config.toml
norm = "layernorm"
bias = "all"
init = "uniform"
init_std_qkv = 0.0229
weight_decay = 0.25
grad_clip = 1.0
Each number is 128 + 24 x the weight over its row's rms, rounded and kept within 0 to 255. Layers, rows and columns count from 0. The size above them is the row's rms in percent of the matrix's.

# layer 7 attention key, 576x576, rms 0.033, rows 50-66, columns 384-479
size [ 97  93 107  78 105  98  91  93 106  86 101 100  92  92 101  97  82]
[[144 119  97  69 155 100 156 108 112 128 118 128 130 137 141  95  63 146  80 122 139  78  95 139 104  99 129 174 109 115 108 134 164 117 133  89 129 133 157 100 167 105 137 104 119 117 129 150 131 165 141 138 143 155 167 163 127 103  99 114  98 159 146 123 170 106 109 126 154 146 140 149 146 118 129 121 116 100 155 122 106 176 123 112 116  78 155 161 161 142 110 118 149 107 146 158]
 [131 105  65 104 134 128 135 155 132 134  98 181 161 118  96 130 134 191 124 131 136  92 141 132 138 131  83 116 102 142  77 130 129  97 177 126 147 108 100 139 142 169 128  94 114 112  96 130 155 148 112 183 113 167  97  83 159 127 124 144  84 135 159 140 137 125 110 131 131 134 147 139 115 130 165 116  91 127 104 131 158 177 152 103 160 142 114 117 137 154 136 124 127 132  81 124]
 [ 58 162 137 145 122  68 141 153 144 168 132 113 128 138 138 156  75 126 161 148 113 108 115  97 125 154 115 169 136 142 131 160 161 134 150  94 138 119  85 150 183 149 160 134  99 135 133 140 143 135 108 123 106 119 118 127  93 181 105 142 144 173 122 149 121 136 180 128 144  97 121 101 128 119 139 152 134 117 135 118 115 114 112 167 127  90 111 157 125 147 144 165 109 135 138  95]
 [125 148 130 141 101 156 184 130 106 137 127 139 138 156 137 131 165 130 150 207 173 114 104 107 139 140 160 150 145 164 127 159  61 121 125 104 137 173 124 133 100 130 128 120 126 133 123 161 104 106 122 132 156 114 114 152 131 147 149 156 132 170 105  94 126 108 130 168 131 137 145 140 137 142 125 122 156 101 112 100 114 117  89 128 105  97 141 109 139 155 120 125 107  81  97 107]
 [160 140 117  77 146 116 105 149 111 129 132 101 135  96 142 101 105 109  99  88 165 168 159 148 132 142 133 142 114 124 151  94 123  88 121 107 116 115 168 139 141 156 140 131 158  93 113  93 111 152 130 141 141 115 127 141  91  82 123 116  77 121 136 125 119 131 146 142 183 108 106 139 110 143 163  95 118 161 150 174 132 130 119 130 118 145 165 114 170  73 102 110  86 149 167 109]
 [110 127 132 152 151 131 116 135 165 117 102  89 142 113  72 127 118 114 124 167 143 109 144 116 161 110 166 140 138 152 124 127 137 154 114 137 105 118 131 112 100 143  99 113 133 154 108 140 101  88 110 122 132 136 154 152 146 118 143 177  87 177 136 107 128 152 118 130 128 135 143 143 164 142 136 153 147  91 125  93 113 102 149  85 105 133 137 129 168 123 132 164 117 143  70 131]
 [118 122  96  89 123 127 137 132 121 116 130 141 165  97 121 107 160 130 140 132 131 171  90 103 136 124 142 130 164 124 126 111 165 175 121 188 124 121 111 103 151 117 157 151 123 132 203 115 122 131 128 137 104 151 139 136 134 172 165 119 133  89 158 144 160 105 118 136  90 178 124 101 107 131 182 108 146 105 105 110 152 139 149 123 139 125 137 138  92 148 141 125 131  93 127 144]
 [161  93 112 115 162 118 109 151 152 122 140 142 133 146 167  83 115 150 114 174 124 129 104 144 156 113 120  85 125 159 141 106 119 103 105 137 163 106 114 145 114 104 169 146 102 122 146 129 138 171  78 118 107 120 155  86 169 108 164 127 166 159 132 125 123 113  81  66 163 151  98 139 110 144 137 179 113 133  95  93 120 135 128 140 135 132  90 122 119 161 118 123 137 136 122 122]
 [101 125 163  93 133 118 143 156 148 123 118 162 150 162 132 120 138 144  83 151 113 141 101  70 111 150 149 152 108 121 139 154  94 166 142 151 163 185 134 142 146 110 112 116 147 106 111  82 153 132 134 163 149  96  84  99 137 142 148 165 118 170 121 104 123 114 131 159 182 146 124 120 119 154 145 114 151 142 160  92 133 101 165 140 122 121 113  96 131 140  94 149 119 184  71  96]
 [136 135 142 139 146 138 139  84 126 110 128 112 144 101 151 143 143 134 121 103 139  95 124 153 157 151 127  85 139 109 128 125 129 116 101  73 126  79 177 123 121 151 143 134  84 123 164 122 130 130 130 107 149 143 114 120 130 142 130 173 129 133 128 169  90  69  79 112 141 161 147 132 114 115 139 133 126 129 140 148 177 103 169  93 135 163 111 128 147 157 102 136 102 151 120 121]
 [150 118 137 117 202 120 152 128  91 109 124 126 159 131  99 148 108  89 172 110 126 163 121 132  84  97 129 174 139 103 115 140 144 135 187 122 139 167  99 139 125 128 175 109 116 120 107  90 118 144 178 131 123 168 129 112 112  87 116 101 136 158  95 149  97 129 119 140 125 125 155 104 130  98 152 121 120 127 116 120 156 104 153 148  87 135  85 143 162 120 113 125 113 114 174 137]
 [ 93 143 129 171 146 127 137 111 136 160 112 164 143 135 112  81 100 149 133 157  72 171  85 118 168 145 100 150 102 173 162 160 130 145 122 123 104 159 121 147 114 134 153  96 156 123 122 111 125  99 131  98 157 104 138 107 110 112 146 129 120 150 127 147 113 145 162 145 104 128  92 118  96 132 128 131 129 148  92 108  88 125  86 131 117 137 136 117  81 141 152 131 138 137 103 118]
 [122 137 102 153 161 108 138 140 131 114 146 128  71  65 164  95 149 147 159  98 151 126 144  75  95  94 106 119 153  88 115  85 102 162 104 154 144 171 110 101 125 171  73 164 135 119 135 143  71 114 141 116 111 137 137 111  88 124 108  70  79 117 119 174 149 114 114 100  81 122 124 130 137 140 136  84 118 145 121 112 155 183 140 119 118 128 139 170 136 105 136 135 116 141  96 125]
 [149 157 117 166 147 161 111 150 165 122 137 170 150 115 133 117 107 141 106 135 141  90 169  69 129 134 138 109  94 137 121  85  63 130  75 192 147 158 123 130 150 138 130 111 132 121 110  96 133 110 124 154 126 120 107 117 131  87 137 161 180 132  90  85  96 131 119 145 132 101 153 155 156 130 129 174 170 106  99 116 107 112 120 147 172 108 124 105  93  93 131 149 140 116 133 115]
 [160  88 120 108 133 108 125 170 167 138 144 143 123 127  84 123 114 144 135 156 138  99 111  65 173 127 116 105 151 121 116 144 110 173  83 132 159 132  81 134 138 117 108 137 132 110 133 171 110  94 106 112 164 153 146 135 115 124 152 157 107 127 168 120 153  93  89 135 102 165 169 122 124 122 124 104 147 124 146 109 133 156 172 135 116 146 119 142 162 126 125 152 187 116 125 126]
 [143 109 146 118 151 135 131 132 134 139 126 132 132 203 166 107 120 104 102 198 161 154 113 102 149  81 109  96 175 115 112  90 139 137 110 151 122 137 140 153  85 140 116 130 136 151 127 130 127 138  90 104 142 116 103 115 135 136 145 161 130 135 134 140 136  52  93 102 133 108 173  95 122 167 101 147 167 126 123 136 128 101 125  90 150 145 127 125 106 131 116 115 102 112  91 106]
 [137 122 148 121 151 146 146  98 104 118 114 130 113  69 103 146 109 140 147 116 140 182 106 106 140 116 134 112 148 140 127 115 135 116 156 126 103 134 155 122 110 152 116 123  82 153 131 108 119 123 107 110 176 103 110 134 131 137 147 125 149 119 134 114 113 137  95 129 121 119 144 157 138 125 146 123 143 115 119 135 140  89 157 142 168 119 121 118 102 138 150 109 129 103  72  80]]
# layer 7 attention query, 576x576, rms 0.0339, rows 51-66, columns 384-479
size [100 105 110 103  99  97  92  91 111  89  92  86 101 101  85  98]
[[139 134 120  84 115 162 168 162 111  92 106 112 160 146 162 153 144 125 114 129 135 108 152 115 107 148 147 147  98 107  95 124 135 132 175  57 120  93 144 110 116 119 132 139 118 130 142  89 144 147 137 135 149 126 137 123 151 122 148 112 130 142 117 152 116 115 116 133 125 109 149 121  96 155 118 104 108 169 114 132 132 140 166  96 139 159 115 105 122 119 111 103 122 101  80 104]
 [ 59 131 131 121 105 114 164 162  76 157 126 136 141 106 163 153 121 143 180 136 126 110 111 126 138 179  91 150 154 141 132 153 159 135 104 132 151 108  98 160 148 130 173 115 164 152 141 123 186 133 118 107 180 145 130 160 137 170  77 124 134 120 120 112 105 152 141 160 135 100 152 110 115 159 145 131 126 118  99 172 110 130 141 124 126 107 125 137  96 127 138 156  88 118 123 157]
 [123 142 115 119 172  96 149 141 161 160 150  77 118 151 175 147 121 129 159 108 124  85 110 132  94 107 120 147 137 122 102 130 109 159 122 134 131 138 139 100 162 124  99 122 179  87 107 130 101 149 128 117 144  75 105 129 114 122 132 132 137 157 123 128 132  85 121 145 163 111 127 126 122 165 146 118 100 148 114 145  99 107  94 131 154 102 156 138 122 106 111 107 127  94 125 167]
 [103 130 111 132 158 141  85 144 129 149 181 111 117 138  95 133 142 115  78 142 164 168 155 114 145 164 130 169  67 120 164 142 112 158 145 127 157 156  91 117 115 139 102 153 162 116 108 113 142 117 133 122 164  92 158 146 123 100 119  85 113 128 114 123 149 120 108 118 143 156 150 123  90 142 130  78 120 165 130 143 122 121 161 143 126 144 152 139 117 142 141  97 158 118 173 154]
 [134 147 154 171 109 111  96 149 136 120 123  86 142 118 124 123 107 103 170 104 153 115 124 135 121 120 166 140 145 129  87 151 166 121 103 160 116 102 141 122 125 118 105 125 130 149  96 153  69 129 119 125  93 130 123 137 114 110 145 142 120 148 118  93 143 153 118 142 114 130 153 134 139 147 109 132 131 113 153 144 142 147 141 125 123 145 122 117 116 134 141 122 138 171 112 109]
 [152 127 123 128 117 131 115 104  96 119 125 112 124 140 135 112 139 142 132 123 127 194 132 137  97 151 168  97 151 145 106 101 129 118 173  95 131 124 190 112 121 143 122  57 103 103 115  68 146 130 108 130  75 147 158 144 108 135 171 146 144 127 144 130 124 102 110 128 134 163 116 169 122 138 111 105  99 155 130 123 154 187 128 149 131 128 114 139  86 135 143 116 134  96  79 166]
 [147  93 125 159 125 102 151 115 171  90 125 153 150 145 143  93 108 155 122 157 107 134 106 135 119 105 156  99  93 144 147 133 116 135 139 143 144  91 152 135 124  84 124 127  69 139 116 132 128 154 128  87  65 130 148 121 106 133 131 139 141 165 134 187 144 129  99 116 152 186 118 146 124 119  76 145 115 125 102 114 144 170 128 137 119 152 116 117 152 132 123 136 108 129 142 113]
 [131 161 118  94 124 162 151 139 146 119 111 127 105 152 142 128 123 122 161 162  79 127 132 104 105 146 144 110 176 133 151 170  99 166 149 133 133 166 102 160 119 151 154 142 139 130 131 135 185 129 152 173 162 141  91 111 107 115 165 138 113  98 126 124 107  98 144 162 145 122  93 102 156 129 163 137 143 100 141 144 135 117 127 124 127 133 174 145 126 143 117 158  70 102 186  97]
 [114 134 117 122 157 121 103 109 108 145 136 137  57 133 135 150 115 111 124 146 146 139 148 116 140 166  90 103 146 142  99 104 117 104 110 120 138 150 137 143 119 148 144 134 131 111 103 115 128  93 110 115 169 105 117 106 154 135 104 131 108 117 118 127 121  96  98 125 159 160 132 129 115 129 117 108 123 163 128 134 117 110 133 138 146 155 108 153 137 168  92 116 133 150 145 102]
 [120 135 201 112 152 143 123 119  86 107  90 113  97 141 129 104  93 145 146 112 103 187  79 105 103 141 107 154  96 127  89 129  96 115 143 151 132 121  91 140 169 119 112 124 151 131  88 120 139 152  99  77 133 123 140  57 150 150 135 140 164 156 111 130 137 135 138 162 101 128 105  90 102 130 145 162 130 125 118 124 120 130 138 137 125  98 123 111 130 119 122 105 127  96 165 119]
 [126 111 116 170 158 104 142  97 123 103 143 167 128 166 135  83 123 134 104 218  89 121 108 107 184 121 113 171 113 179 125 115 167 132  90 118 156  91 111 139 125  98 149  99 127 102 136 146 106 130 112 122 121  98 123 143 108 120 135 105 132 123 120 111  94 132 161 118 152 108 118 170 102 162 120 146 146 162 121  87 150 134 112 155 157 146  88 119  89 142 184 123 121 114 113 194]
 [134 161 134 143 135 153 121 128 157 121 107 104 123 138 130  91  96 134 116 107 156 128 104 117 107 113  87 173 152  99 122  80 149 122  92 123 150 148 187 129 137 169  80 156 124  97 118 129 134 125 128 151 122 112 127 140  96 151 122  98 139 119 120 164 123 141 154 124 178 131 159 151 171 122  96 128 144  98 192  77 139 179 148 165 160 156 134 138 161  83 159 138 162 132 108 160]
 [168 135 109 172 143 134 120 110 133 112 138 150 136 122 136 127 113 165 140 141 134  77 145 126 153  70 152 127  98 121 146  85 104 116  91 137 113 127 140 137 169  98  87 121  75 149 117 117 118 116 120 122 135 144 183  90 101  86 142 111 144 110 117 106 126  91 148 126  77 141 113 152 124 131 138 115 178 135 135 134 160 122 111 133 153 135  93 123 130 100 136 108 156 134 129 144]
 [162  98 144 148 109  91 128 167 151 107 112  97  87 133 124 158 111 130 107 133 120 134 104 113 115 116 115  95  85 119 135 129 134 108 106 121 116 133 179 159 146 195 120 119  90  91  87 131 127  58 110 109 132 153 137 155 121 114 155 146 131 108 141 130 145 148  94  74 107 159 116 146 116  74 112 148 119 128 158  78 144 174 176 133 134 141 122 135 122 135 114 140 146  90 122 117]
 [163 149 151 147 126 100 148 133 142 103  70 126 109 142 180 138 133  94 129 133 131 126  85 100 134 116 122  98 140 136 118 122 130 113 124 107 108 143 162 146 120 173  67 100 141 119 107 148 121 114 115 115 120 157 157 137 103 117 111 154 114  88 133 151 141  56 115  94 134 137 138 130 150 146 139 151 110 141 121 139 134 165 107 104 153 122 115 167 103 129 132 172 123  92 132 102]
 [117 152 145 103 106 111 111 115 112 135 135 119 135 141 107 136 100 115 143 148 150 113 142 128 142 163  97 114 125 140 159 148 146  91 128 145 125  88 126 114 114 139 118 129 151 157 136 125 117 108 130 111 171 107  55 121  65 159 114  93 123 120 119  92  95 104 128 173 170 127 150 129 155  99 143 115 156 144 164 171 143 120 146 134 111 147  87 114 100 126 146 138 133 143 111 137]]